{
  "hidden_size": 64,
  "norm": "rmsnorm",
  "norm_eps": 1e-05,
  "positions": "none",
  "parallel_block": false,
  "extras": ["local attention windows", "exclusive self-attention", "short convolutions", "capped logits"],
  "init_std_qkv": 0.0826,
  "init_std_o": 0.103,
  "lr_mult_o": 0.61,
  "beta1": 0.95,
  "batch_tokens": 16384,
  "max_seq_len": 2048,
  "doc_mask": true,
  "dataset": "wikipedia_en"
}
Each number is 128 + 32 x the weight over the matrix's rms, rounded and kept within 0 to 255. Layers, rows and columns count from 0.

# layer 2 attention value, 64x64, rms 0.0815, rows 29-49, columns 0-63
[[143 156 122  63 161 135 150 148 125 156 121 132 175 126 187 156 116  99  77 144 121 144 183 184 118  70 121  85 165 138 141 139 164 106 128  76 165 100  99 125 108 159 119 136 141 105 140 176 138  98 132 117  58 145 108 132  95 157 149  78 104 163  70 164]
 [189  75 110 151 100  96 167 116  80 154 103 127 171 169 120 156 156  70 136 110  98  92 103  77 173 121 154 150 109 165 109 134  88 164 112 123 182 114 103  58 118 118  96 131 146  94 107 137  95 131 168 146 101 108 151  96 145 105  84  81 104 124 116 126]
 [100 147 126  96 134 104 151 152  97 177 152 139 107 143 109 124 119 149 174 118  63 142 149  81 134 122 179 151  90 128  82 136 174 139 100 141 104 144 137  89 105  99 126 171 172 105 170  95 149 118  92  93 167  87 185 167 157 105  80  71 134 159  93 127]
 [183 128 103  41 188 123 160 127 168 111 165 177 187 113  99  92 119 119  72 139 147 113 136 125  80 123 121  99  81 130  86  99  93 147 100 119 117 151 180 122 162 208  96 102 102 126 142 124 122 123 125 122  32 143 141 119  97 134 172 164 155 123 147 122]
 [133 141 116 113 106  80 192 124 178 145 116 141 163  89 110 186 160 166 142  76 101 163 139 117 160 115 119 125 148 142  87 102 145 186 154 114 152 143 106 182  88 142 107 109 162 192  83 131  87 134 101 109 167 127  90 158 103 124 120 154 155  88 158 181]
 [128 164 127 111 146 141  95 155 126 155 138 108  91 135 152 148 113 109 110 100 113 161 139 149 216 135  63 143  99  68  88 180 174 147 133  89 122 162 219  94 175 200 158 156 157 128 119  85 148 122 131 130 112 145  87 158 129 124 138  98  75 165 131 141]
 [ 97  74 148 119 114 152 128  97  95 159 125 139 144 131 164  95 157 158 132  94 130 153  82 134 136 189 121 146  62 160 148  66 123 122 144 121  70 139 141 149 161 168 156 111 123 149 188  88 108 163  99 120 134 160 115 118 108 189 126 130 205 129 142 113]
 [111 107 124 106 115 137 107 152 147 116 104 115  84 128  67 122 132 184 197 124 130 116 173 138  84 181 118  99 132 101 148  81 144 120 131 176 159  79 111 143 130 180  83  95 132 105 183 139  96 147  90  90 103 127 106  97 110 133 111  93 147  54 135 163]
 [116 136 124 114  88 136 154 136 137 143 143  92  69  84 102 153 119 143 153 147 126 164 121  93 130 120  58 105 166 150 111  85 187 128 116 187 200 141 194 178 173  73 116 162  94 107  99  78  87  82 149 149  99 109 146 147 149 169 139 104 127 107  90 136]
 [114  80 128 146 154 112 105 104 129  72 140 137 164 116  90 122 180 149 153 129 173 147 110 134 130 139 160 184 135 193 133 148 148 116 161 166 144 170 127 142  76 134 117 112 107 109 116  97 110  99 138 161  89 130 133 120 121 115 144 104  81 200 131 212]
 [ 79 187 119 180 146 104  99 147 130 113 111  91  95 137  80 125 135  79 152  90 146 172 102 137 100 132 147 131 118 125  99 126  85 134 110 105  84  72 141 182 122  57  74 132 129 137 102 132  92 136  92 144 112 145 128  61 160 128  86 100  93 140  70 121]
 [136 130 110 144 152  94 145 158 117 132  85 148 150  73 127  91 188 118 148 123 116 137  82 106 108  37 114 128 136 118 141 142 139 101 141 128  50  79 174 167 102 112 153  75  93 127 143 143 123 120 149 160 176 158 160 163  99 114 117 134 127  75 136 181]
 [134  75 156  88  77 121 125 116  94 102 109 108 141 120 106  83 119 151  92  83 171 148 146  65 167 155 127 128  86 185 131 107 126 134 140 124 111 135 191 113 168 140 111 130 173 114 109 125 115 138  45 125 163  97 154 146 121  74 135 181 125 117 132 151]
 [171 104  66  66  91  89 153  70  75 122 163 151 140 131 160  61 131  84 127 164  52 117 118 135  74 147 206 198 107 135 112 118 151 108 116 109 123 154 170 162 138 112 122 134 126 139  73 132 185 129  95 145 114 195 103 132 152 101  82  78 170  82 116  72]
 [172  83 157 106  93 107 159 150 148 161 154  91  75 147 140 143 137  82 106 125  75 108  84 170 146  80 129 132 132 133  60  77 140  83  91 120 119 150 140 144 107 173  88 151 125  85 119 108 162 113 138  84 175 187  74 116 145 144 138 110  93  98  99 154]
 [158  88 150 128 117  83 128 209 142 116 108 146 138 118 108 149 118 156 106  88 109 162 102 146 126 129 170 135  89 126 175 152 109  82 119 145 139 146 191 140 199 143  37 131 173  87 126  77 139 124 115 138 132 135 133 172 152  98 145 118 162 156 100 126]
 [126 159 103 154 153 145 119 131 159 176 152 182 108 126 117 153 155 194 133 133  86 103  90  97 104 113 145 157 146  95 147 103 134  87 154 166 101 132  95 130 137 159 150 158 145 137 134 105 117 130 191  92 114 177  98 111 129 230 100 165 120  80 125 147]
 [126 104 107 121 135 190 140 155  84 116  47 171  99 102 139 158 127 129 170 145 117 123 123 133  69 138 123 115 113 162 112 140 106 120 142 108 153 157 145 124 131 160 185 115 112 164 144 153 123  85  99 135 122 121 109 121 120  33  91 111 118  98  90 180]
 [ 70 103 109 153  78  66  70 117 170 117 102 166 110 139  64 121  73 131 100 146  97 162 136 164 165 129 135 151 155 138  96 105 202 135 141 150 187 113  74 131 170 168 155 145 169 139 102 151 116 155 130 130 144 194 173 132 137 128 108 112 131 182 160 149]
 [116 142 127 133 150 214 117 164 142 125 170  99 202 124 100 157 153 111  45 171 118 109 112 184 197 139 136 181 128  73 158 115 143  75 158 120 157 101  87 143 131 146 128 117 115 117 110 122 145 108 123 101 105 152 128 131 117 138 133  80 102 104  84  96]
 [152 129  83 140 111  86  96 146 173 163 109 149 120 155 116 188 190 128 141 108 138 156 123 100 164 125 145 123  85 128  84 154 146 160 153 185  96  81  99 138 140 182 133 106 140 123 146 159 174 131 109 119 147 110 127 117 133 137  89 116 168 151 115  56]]
# layer 2 attention output (transposed), 64x64, rms 0.103, rows 29-48, columns 0-63
[[132  93 106 123 178  94 223 104 104  76 137 140 120 116 126 135  70 126 132 120 107 153  80 136 139 176 117 117  75 120 145 108  94 150 135 132 109 125 122  87  99 102 155 148 107 135 132  72  99 168 186  68 103 159 204  89 135 149 161 150 188 176 146 111]
 [ 89 126 101 172 116  89  91 164 150  94 163 131 176  30 133 149 169 156 152 123 159 157 123 109 143 159 148 176  98 143 151 120 120 116  69 132 124 139 178 135 144 152  86  97 151 129  69 157 148 201  96 115 124  83 117 159 160 147 169 161 129  96 142  75]
 [130  70 110 153  93 150  73 137 143  81  94   6 154 141 122 143 152 143 181 134 187 205  92 125 129 119 139 103 130 124  97 148 119 151 166 102 149 172 140 124  99 147 162  94 177 183 183 120 118 110  91 134 158 101 135 148  48  59 130 150 143 100 136 142]
 [ 89 120  98 133 107  45 111 139 194  96 139  83 102 130 123  88 167 167 143 170 138 109 115 149 114 145  95 194 107 110 228  88 133  77 149 112 161 157 152 158 118 134 162  92 182 126 119 140  89 116 161 110 164 134 146  28 163 100 107 166 107 153 144  98]
 [102  96 144 144 129 168 165 120  47 163 161 126  97 155 112 125 130  99 155 127 161 159 123 143 134  81 120 142 123 128 173 123 119 131 150 174 143  75  90  64 159 123 164 172  87 118  73 126 141 153 112 140 111 150 123 115  91 143 112 102 113 105 153 150]
 [178  42 123 112 116  74 126 100 125 152 114 155 135 135 176 117 116 150  90 150 136 172 175 127 156 133 142 129 125 140 127  78 108 150 203 170  92 137  83 104  71 113 129 137 187  78 174 148 126 149 147 123 158 152 100 164 149 128 109 141 162 138 174 186]
 [102 204 138 106 109 142 110 203 168  86  89  76 128  96 166  90 115  94 113 148 160 150 129  70 145  94 192 111 128 128 135 138 105 146 150 148 136 113 156 153 106 117 141 158 126  79 145 116  91 146 172  92 106 106 151  99 173 141 114 101  67 153 131 126]
 [116 136 131 154 114 109 116 128 156 105 132 124 173  59  71 163  64  99 102 144 174 151  36  70 153  96 180 124  97 164 138  63 142 188 124 155 145 115 148 159 131 101 142 119 151 193 106 134 157 133 117 146 128 141 153 132  97 166  68 129 104 155 169 100]
 [132   9 174 115 128 155 127 113 119 116 112 113 141  92  74 121  64 127 112  70 120 117 154 121 147  76 162 121 132 113 117 124 135 171 175 120  84  96 142 123 105 118 114 113 141 151 151 112 180 109  97  84 153 145  76 132 108 104 118 140 117 147 137 123]
 [151 164  72 147  84 113 164 157 125 101 160 158 173 150  90 162  37 113 116 132 111 127  53 123 178  89 137 153 111 120 152  99  97 135 109 107 130 122 132 150 119 105 117 147 139 162 156 138 138 130  83 108 174  96 147 138 130 131 120 116 154  47 112 122]
 [140 153 159 125  64 111 111 118 183 112 146 127 168 190 160  99  81 102  89 140 120  72 115 114 147 164 180 151  70 139 154 153 165 155 140 108 167 104 147  91 106 113 127  81 148 166  59 124 135 135  75 152 144 138 141 110 181  95 180 127 137 136 139 134]
 [111 102 154 118 136  65 102 105  73 105 174  78  82 160 162 121 138  78 146  98 171  77 170 107 154 125 112 124  85 134  96 158 139 178 116 151 124  99 125 116 116 145 106 144 165 149 155 138  86 172  73  76 113 102 101 133 171 131 146 133 106  90 147 106]
 [156 171 132 131 104 104  98 130 144 132 150 112 139 179 128 128  76 102  97 154 135 145 131 149 130  98 106  83 134 146 141 129 146 126 149 125 119 136  94 146  17 114  70 163 143 116  98 136 130 127 129 133 166 147  74 181  91 157  69 121 107 100 144 121]
 [106 187 129 191 100 126 105 140 178 110 115 139 152  93 151 112 171 157 150 103 156 160 146 126 211 156 130 137 140 100 118 112 132 114 145 140 153 172  62 117 150 175 151 157 153 141 164 126 149 134 118  76 115 153 127  98  99 111 141 111 179 103 146  69]
 [120  83 100 157 135 115 139  72 189 164 129 119  62 101 148 122 175 158 131 119 170 119 240  80 136 112  85 113 154  70 119 159 149 147 152 111 115 133 116 100 105 124 155 154 153 132 100 119 123 124 146  72 129 100 108 180 137 100 129 159 141 107 144 144]
 [130 167  81  48 146  71  82 110 139 103 109  83 119 128 161 126 150 120 137 181 129 152 138 116 155 143 100 108 134 126  84  59 152 151 140 118 109 131 121 154  86 124 167  75 108 125 148 152 153 128  92 125 154 163 119 132 106 105  77 104 127 156 126  96]
 [ 83 100 125  93 153 181 166  80 108 112 118 139 122  52 108 137 133 150 155 122 196  87 133 146  78 107 100  90 122 114  89 102  92 181  82 142 165 108 159  91 170 122 163  93 130 130 145 155  89 113 180 152 145  37 113 137 171 108 141 149 146 145  96 155]
 [114 194 195 148 123 192 103 136 135 166  93 169 153  80 148  96 162 109 144 109 119  77 144 124 152  94 160 115 190 121 186 116 146  84 123 145 121 125  92  95 147 112  98 114 139 130 119 104 137 121  85 159 121 172 138 146 107 154 188 123 177 106 160 123]
 [138 144 168 140 102 114 126 103  79  80 159 180  99  70  79 142 114  82 142 160 132 107 131 166 142 107 159 114 168 127 122 143  84 117 105 112  97 175 135 127 126 129 167 124 156  91 126 123 127  35 150 121 190 146 157 119 120  85 101  66 110  96 131 130]
 [151 119  81 136 150 139 158 166 165 156 111  97 113 185 130 105 132 167 137 124 122 139 130  76  87 122  93 117 104 105  83 105  92 152 117 121 120 117 161 144 131 119 132  71 118 126 133 139  94 113 117 160 105 160 158  85 115 127 139 161 172 126 158  95]]
# layer 2 attention query, 64x64, rms 0.0832, rows 32-63, columns 0-63
[[177  51 177  97 141 113 153 104 139 111 114 140 115 157 200 124 114  79 132 116  89 123 172 217 141 111 163 123 151  78  76 124 134 106 104 181 128  75  84 179  68 102 138 111 129  74 136 128 134 168  86 175  68 148  99 139 148 112  87 114 137 108 113 145]
 [113 156 148 133 176 179 138 118  89 144  85 163 159 111 145 132 154  86 114  62 145 128 137 187  68  80 155 128  86 109 111 123 125 153 147 132 124  95  85  59  86 190  65  61 104 165 125 120 148 187  98 175 128 192 174 147 153 211 104 119  94 140 164 125]
 [145 164 134 126 143  83 153 106  90 157 154 178 152 114 112 178  53 137 143 173 150 116 186  98 186 128 165 106 150  96 168 161  51 147  75 121 169 133 140  79 129  83 160  25 123 133 164 144 110 182 118 133 107 130 151 117  77  57 118 110 131 153 131 168]
 [173  72 156 132 178 110 104 101 142 135 146 126  84 143 132 159 194 177 161 144  97 148 149 180 154 138  99 125 175 156  75 139 115 114 144  75  94  88 118 160 174 138 130 121 129 142 182 122 107 157  87 188  88 140 182  93 140  74  74 111 163 138 133 106]
 [ 95 144 161 170  93 201 116 147  90 144 144 114 128 127 110  90  90  67 116 143 101  98 175 153 136 139 240 125 128  87 118 120 152  94  83 145 105  88 102 131 109  80  56 132 115 122 131 149 153 104  48 178  60 105 147 139 198 127 156 162 140 133 164 126]
 [ 99 178 130 122 164  30 117  86 123 113 104 129 107 173 143 165 203 125 172 108 153 119  92 197 123  67  89 145 121  97 147 181  87 183 139 174  71  83 117  98  53 193 124 102 115 113  98 112 133 151 144 122 183 172 135 174 148 140 112 163 113 106  82 125]
 [138 104 131 125  94 179 123 143 112 136 225 122 109 231 113 140 159  86 141 120 102 121 150 188 115  92  70 157 174 169 160 175 119 120  13 162 130  94 134 158 176 138 132 190 124 145 127 129 140 128 142 133 101 123 125 195 126 137 228 123 145  95  53 160]
 [102 129 167 148 164 119 131 174 168 145 122 108  88 157 150 103 163 178 124 115 168 149 138 158 140 137  60 201 142 128  91 100 135 181 158 164 158 133 128 173 151  94 174  49 134 161 156 176  89 162 113 137 115 116  99  92 123 112  59 112 185 110 196  17]
 [125 209 133 124  74 179  36 145 143 114  59 159 135 136 148 135 174 154 117 135  97  59 114 177 128 185 200 113  94 131 174 126 156  92 182 126 125 151 131 142 177 118 104  44 157 136 158 109 144 143  85 117 126 128 108 139 200 102 161  48 143 158 173  87]
 [156  87 124 106 119 142  82 118  91 138 178 131 155 135 133 114  99  89 163  92 189  84  52 103 132 128  85 108 132 125 179 118  89 126 131 134  86 148 176 181 129 169 127 186 174 131 166 116 145 135  86 138 104 134 117 190  98 124 158 118 140  68 101 210]
 [ 60 157 153 120 162 115 140 105 162 131 129 134 139 114 109  74 129 142 161 135 139 202 155 101 132  98 126  98  72 132  68 123 152  95 112 104 158 150 156 130 111 187 151 131 170  82 162 119 120 139 120 139 118 172 149 154 164 115  87 106 115 172 107 167]
 [162 181 135 121 170  78 150 126 168 109  94 117 117  80  86  96 154 103 127 149 125  93 150 104  77 120 138 114 204 116 114 136 115 121 143  97 169 161 124 162  87  94 119 157 164 133  98 156 145  86 137 151 174 134 124 109 105 131 107 116  90 112 110 158]
 [118 101 129  99 134 119 122 108 150 152 107 100 104 122 113 163 197 163 138 141 126  82 193 148  95 214 100 123  75 145 114 138 148 110 132 173  98 139 151 207 142 168 157 119 137 128 135 127 129 116  91 125 123 120  81 116 137  62 152 117 129 132  61 152]
 [103 140 128  81 145 154 131 155 128 191 145 136 148 126 147  37 122  87 134  95 152 212 148 111 132 118 109 154 165 110 143 135 149 106 134 113 116 111  85 142 154 101 157 146 100 115 101 105 121 133 100  65  70 167  83  92 184 160 116 142 143 104 122 146]
 [173  90 150 156 125 143 162 177 157 142 104 143 139 130 119 159 112  91 226 102 119 138  96  68 104 120  80 120 137 167 146 133 151 154 199 142 117 137 143 145 139 169 119 133 102 133 127 138  95 136  98  61  75 148 116 121  30 179 112 129 163 113 119 172]
 [ 64  80 144 127 142 112 113  74 135 199 112 152  84  79  89 119 174 185 119 125  67 149 142 130 106  53  97 108 146 158 113  81 133 145 157 224 109  99  75  88  92 150 159 168 110 122 200 109 152  81 134 149 154 173 102 144 133 134 173 169 132 133 108 108]
 [141 215 100 149 101 182 104  77  73 182 147 157 115 184 175 128 162 170 119 243  68 119 125  86 117 105 128  98 130 169 175 147 154 151  91  94 103 147 141  54 133 100  79 145 109  57 181 112 105  90 111 173 151 136 141  89  70 121 150 163 111 154 136 149]
 [107 103 145 157  68 150 139 118 151 154 105 112 127  97 175 126 108 123 147 185 113  60 118 122 157 103 129 157 183 124 103 183 109  91 105 112 154 139 125  96 107 107 199 130  70 163 127  70 140 159  97 180 172 139 122 203  87  64 111 145 116 161 139 194]
 [111 154 167  83  94 124 115  97 139 133 189  78 134 187 183 131  85 112 116 162  67 132 126  99 172 129 116 147  80 123 144 127 130 122 115 106 148 140 116  62  75 127 179 154 106 104 182 191  77 184 152 102 122 110 167 162 197 122 251 148 136 157 109 154]
 [130 107 137 135 117 206 115 128 112 105 161 152 102 192 116 159  81 134  82  79 111  97 121 199 105  90  87 146 140 139 175 152 158 169 101 152 147 128 138 130 157 117 102 121 111 156 103 133 123 143 151 173 105 138 159 154 168 165  71  91 114 105 123 106]
 [122 161 138 163 133  58 101 156 197 122 108 163 139 131  53 134 102 148 162 194 105 160 106 127 145 152  89 141 116 143 106 106  98 112  52 142 111 132 160 204 175 142  91 156 131  86  91 123 110  55 105 119 128 142 106 105 154 127 128 114 119 151 192  99]
 [134  69 169 142 108 162 192 137 167 139 135 132  80 138  86 164  86 104 185 133 156 103 115 147 109 130  85 115 146 175 162 192 117 134 156 133  69 118 185 140 175 130 127 183 156 111 147 120 167 112 105 174  73 118 137  83 151 137 148 127 130 131 117 180]
 [ 93 145 161  86 131 173 111 139 172 114 161 111 121 120 139  61  83 164 141  88 121 175 116 107 112 138 149 176 148 158  72 105 143  97 142 163  90 119 131 127  86 154 127 126 184 131 163 131 174 116 157 123 108 114  90 128 127 209 147 125 198  54 125 113]
 [116 144 130 142  92 143 155 173 150 135 106  85  56 140 108  70 171 161 102 131 114 138  89 123 114 121  73 125  98 109 164 143 134 142  98 169 116 126 133  89 149 120 166  77 137 115 160 120 140 181 112 170 171 125 160  73 152 133 223 178 139 131 117  87]
 [ 94 123 115 108 125  88 158 156 144 117 130 167 108 142 149 116 153 148 158  78 116  99 172 142 129 148 154  61 171 137 138 134  75 158 108 114 149  87 109 122 102 137  69 133 146 118 133 117 136 150 139 165 106 122 138 182 148  41 173 153  96 159  47 140]
 [108 138 154 181 152 142 130 155  85 144 121 134 138 118  70 123  98 148 207  99 136 127  48 138 104 153 203 137  87 113 170 179 141 117 184 150 105  83 137 125 125 167 125 112 105  98 100 149 127 123 149 120 119 171 110 155 182 136 169 132  70  88  74 152]
 [105 145 182 129 196 132 135 112 117 143 166  95 209 161 129  89 172 135  67  89 179  76 157 107  93 158 147 174 104 135 175 149  99 118 117  77 107  57 166 116 143 115 145 104 118 160 200 176  92 150 102  91  97 135 184  85 109 126 145 149 118 140 132 128]
 [156  97 120 142 117 118 206 102 141 128 139 117 148 136  99 170  12 107 154  77 147  77  35 125 144  73  78 164 158 179 132 144 123 176  86 138 145  84 154 126 143 106 170 180  99 139 115 116 121 178  68 100 119 121 138 157  43 100 122 117 161 113 114 143]
 [207 132 127 123 156 205  96 177 101 147  83 187 192 136 143 115  65  97 118 178 100 111 145 190 118 106 119 122 114 144 110 110 129 127 147 135 121 153 111 106 162  80 152  24 105 154 131 128 140 122  92 132 131 126 146 134 104 115  75  74 236 106 154 118]
 [119 139 148 150  52  83  82 185 116  99 166 144 200 172 119 119 167 138  86  87 130  88  98 137 160 136 136 180 104 143 116 148 104 154 168 164 154 146 128 108 119 150 151 157 164 172  92 121 153 139 107 107 172 145  80 131 148 120 134 140 148 103 180  82]
 [135  71 124  92  98 128  90  76 150 128 114 167  69  70 144  94 175 146  92 144 183 129 106 150 141 128 148 146 150  98  95 115 130 121 176 139 171 170  84 114  90 180 152 152  97 103  94  98  99 140 185 142 119 138  72 114 120 122 155 178  92 159 134  90]
 [123 140 168 132 112 144 107  72  58 117 130 197 107 112 122 111 142  56 215  84 107 141 134 162 122 109 137 112 160 160 146 181 164 132 105 130  97 116  49 123 114 103 154  99 153 100 116 177 150 130 152 136 120 102 145 189 122 151 102  99 145 148 161 135]]
# layer 2 attention key, 64x64, rms 0.0827, rows 32-63, columns 0-63
[[176 188  87 149 145 156 112 122  72 115 128 106 157  95 120 101  92 107 142 212 139  67 101 127  71 142 141  68 114 138 149  66 108 156 120 141  78 202 148 134  74  65 112 148 129 203 152 119 140 128  22 162 134 147 106 109 106 175 155 140  83  73 153 124]
 [137 125 126 101 104 140 193 147 120 153 140 147 124 138  60 186 125  69 112  99 139 136 146  42 155 106  90 123 137 144 130 120 116 174  65  46  75  88 141 161  70 122  94 156 124 138 119 129  92 114  92 141 110  97 129 136 104 146 144 107  68 189 158 120]
 [ 94 113 115 109 125 106 127  55 134  65 119 188 174 131  70  85  97 174 138 126 160 149 132 119 109 197 172 115 122  98 134 110  79 120 111 116 129 127  77 146 108 111 152  89 129 131 160 123  88 120 138 126 119 153 160 127 120 134 103 157 118 100 151 166]
 [ 96 136 109 131 120 157 124 116 147 167 122 115 141 158 176 102 154 144  84 128 124 139 137 149  83 158  50 162 168 108 134  75 133 102 163 115 155 141  84 129 126 113 113 120 114 128 114 136 122 123  90  78  86 248 195 118 194 127 137 156 153 122 124  43]
 [161  60 132 129 125 154 116 131 145 200 101  98 179 117 124 109  69 115 118 136  74  97 167 146 139 147 148 109  85  93 135 127 152 155  86 102 128 186  50 136 119 134  92 126 158 170 129 117 124 150 110  62 134 169 128 127 130 132  89 117 186 113 107 140]
 [ 90  56 205  95  97  88 122 107 141 154 106 150 137  93 144 138 136 171 140 157 151 117 128 140 127 121 157 104 176 126 110  67 163 120 125 114 127 132 106 134 174 144 178 173  97 122 137 118 116 146 131  96 148  77 132 198 159 125 124 215 124 156 135 133]
 [168 154 116 126 134  83 108 211 145 172 101 136 150 137 114  71 100 190 105 123 113 151  94 138 105 141 150 127  87  84 146  99 135 108 154 171 152 153 175 126 174 198 104  69 137  93 157  99  84 171 111  97  85 134 148  98 120 168  88 119 157 119 187 100]
 [142 163 169 132  76 137 145 160 144 189 100 144 157 141 204 151 128 147 110  85  95 135 177 134 126 169 102 134 142  74 177 134 156 172 127 101 137  87 112 179 126 101 113  90 123  69 130 102  90 131  66 136 138 149 170 111 162  82 117 121  66 129 165  76]
 [177 193 114 103 157 152  87 150  84 145  63 148 122 107 165 145 139 116  43 115 176  99 122 145 115 128 150 167  36  68 176 141  83 140 109 114  97 161 167 103 177 108 166  80 121 146 135 147 100 173 141 120 150 184 151 137 156 154 102 110 180 131 139  95]
 [116  74 138 114 104 170 101 129 117 144 177  81 183 144 125 120  80  59 141 146 135  68  78  98  91 115  98 129 148 107 160 143 130 117 107 124 116 123 148 104 155 170 131 137 134 104 104  73 181 145 133 100  70 153  77 101  89 137 120  85 122 160 104 160]
 [142 157 159 103 161 101 167 116 115 132 119 138 123  96  72 144 190  86 122  70 143 138 105 193 150 111 152 126 128 187 102 157 118 166 147  55 146 125  84  92 138 118 109 114  73 184 109 107 116 111 173 171 154 188 117 134 159 127  92 171 144 112  95 127]
 [179 153 137 152 151 137 137 149 120 123 112 113 106 132 123 135 103 157  95 118 143 112 148  99 132 123  89 131 133 132 108 169 103  95  85  86 137 206  99 132 158 116 105 164 142 143 109 150  77 135  89  79 129 151 117 105  99  85 207 172  86 162  58  98]
 [ 90 130 159 116 150 191 107 118 184 176 126  87 147 110 140 110 144 174 132 131 148  66 117 133  64 182  97 150 108 144 143 140 112 127 132 208 133 185 116 111 141 145 129 135 109 142 143 167 149  96 108 139 167 152 154 121 138  82 164 145  94 127 118 164]
 [112 109 159 140 188 170 137 108 115 153 149 172 156  81 102 126 188 124 119  55 105 230 134 131 157 135 127 118 136  87 125 150 151 158  94 140 104 139 101 140 122 163  96 182 167 172  68 109 130 124 128  90 149  99  57 148 192 147 113 130 101 108 207 130]
 [124 129 115 119  93 177  52 146 127 155 101 198 134 140 177 118 147 156 107 184  42 148  87 152 125  97 175  52 125  63 176 125 166 125  72  93 100 111 144 154  89 118 139 115 146 127 171 140 166 161 156  55 118 107 143 157 180 155 111 123 156 194 169 102]
 [ 86  99 156 114 160 140  79 108  99 163 103 151 173 146  93  32  93 150 134 212 140  57 126 105  94 135 154 136 157 121 145  71 107 131 125 115 150  88  62 101 139 132  59 120 153 150  78 138  99  81 123 131 169 146 161 138  98  62  93 122 199 142 119  75]
 [138 215 111 186 110 188  78 138 100 144 106 113 156 126 179 137 194 119 103 180 144 141  75  97 182 161 183  93  82 153 150  87 100  92 123 116 119 200 154 111 189  26 134  74 112 125 153 104 112 134  97 190 141 150 147  38  94  57 125  90 124 133 134 114]
 [ 93  97 171  50  81 112 151 109 166 115 143  63  93 124 123 114 155 228 138 150 147 153 140 131 103 140 129 149 127 128  90 161 150 111  83  68 108 215 144 101 150 131 115 128 135 178 164  54 123 129  96 125 123  93 173 140  81 146 137 112 119 144 120 130]
 [163 140 116 120 142 141 118 157 157  85 101 132  91 117 142  81  43 131 133 171 109 109 174 156 165 147 123 125 144  73 155 132 152 111 159 139 164  75  53 108 126 109 100 137 131  63 117 195 155  77 134 127 132 122 218 131 121 144 144 169 153  60  88 149]
 [ 95  98 137 130  88 148 150  57 143 137 116 140 116 138 157  94 123 141  75 141 125 107 175  95 135 106 166 133 133 144 152 145 168  94  77 143 151 107  97 125  86 127  91  73 102  95 159 161 196 160 119 101 141  84 104 149 120 156 125  69 149 149 154  40]
 [123 137 177 163 124 173  81  57 144 116 131 165 129 153  79 189 146 104 162 159 121 104 126 134  85 157  66 163 113  61 112 134 144  93 133 145  88 128 122 138 118  73 166 122 128  76  92 128 106  87 140 151 186 116 153 165 148 105 165 134  96 151  92 100]
 [139  69 208 171 157 148 135 111 122 168 133 136 147 121 110 112 143  93 137 119 123  85 102 101  75 144 115 135 126 161 143 140 154 149  99 123  82 101 188 129 157 178  71 181 115  75 121  98 203 146 113 123 142 110 136 112 121 168 173 138  83 152  99 136]
 [111 135 119 105 138 124  99 133 100 114 137  97  95 132  86  81  84 160 131 179 139 147 188 143 112 100 128  95 141 138  73 148 130 152 124 132 107 106  57  95 167 186 106 135 112 152  88 128 125 168 123 147 111 106  73 131 135  37  82 138 144 128 148 147]
 [159 149 108 111 118 150 115 191 178 133 139 155 107 125  80  80 163  82 129 116 172 106  88 129 133 144 125 167 146  85  81 179 142 127 173 171 137 127 118 148 148 120 140 106 162 190  98  78 125 139 142 164 129 155 108 111 158 167 180 122 129 132 144  79]
 [143 100 116  97 150 110 160 114  74  99 163 188  94 144 132 116 111 121 198 161 150  97 165 142  85 107 106 107 150 175 125 131  63 150 122 171 153 134 141 139 231 142  97 125 134 183 134 133 140 107 112 147 138 111 125 204 121 101 173 207 174 157 109 136]
 [134  85 134 158 159  94 197 122 139 110 158 119 143 124  70 122 101 109 177 121 109 116 104 108 131 125 171 108  32 106 187 145 152 108 156 145 114 113 127 126 202 152 109 106  87  54  96  96 122 103 113  89 155 138 151 167 106 107 155 135 149  56 114 137]
 [122 140 156 139  77 157 107 181 125 125 155 105 123 156 172  85 162 140 179  67 104 187 143 155 123 145 108 102 126 131 166 126 187 125 143 135 174 120 184 131 109 133 154 126 158 112 210 105 133 109 101  79 176  81 142 118 119 101 107  82  94 200 145 134]
 [164  78 178 186  92 139 162 130 142 164 123 110 183 111 148 121  50  84  94 111  78  33  60 102 171  59  88 117  98 121 120 125 116 173 106 157 104 113 126 129 142 170 160 139  72  76 175 144 160 172 137  79 147 127  97 149  69 149 129 114 153 171 130  61]
 [153  82 118 140  81 111 172 128 124 130 176  73 144 116  94 104 168  87 125  91  91 136 165 111 165  38  45 131 164 163  74 131  98 164  94 159 106 120 141  95  90 133 121 167 144 126  94 150 130 155 114  88 155 103 115 172  99 189 170 203 174 100 147 145]
 [133  92 165 109 142 167  66 113 111 107 118  63 208 174 133 142 141 175 110  95 130 108  94 126 137 151  72 116 126 111  97 136 202 149 128 185 178 156 101  80 147 135 153 104 159 156 107 113 150 140 166 157 146 125 131 131 104 101 136 130 128 102 148 169]
 [132 115 156  98 119 101 137 152 136 158 160 117  24 131 148 102 109 101 160  83 135 135 148 119 178 104 110  96 134 116 171 116 149 173 141 152 143 121 175  77 160 170 171 137 181 101 140 144 165 154 188 126 139 158 129 166 131 115 149 136 104 148 144 176]
 [112 147 104  98 139 140 153  68 113 162 109 135 139 131 145  70  98 101 133 125  65 137  85 150 105  77 122  52 146 111 179 155 137 133 111 133 128 157 105 152 170  94 130  76 108 126 107 153 118 135 155  74  90 110 112  96  84 162 103 141  86 165 166 120]]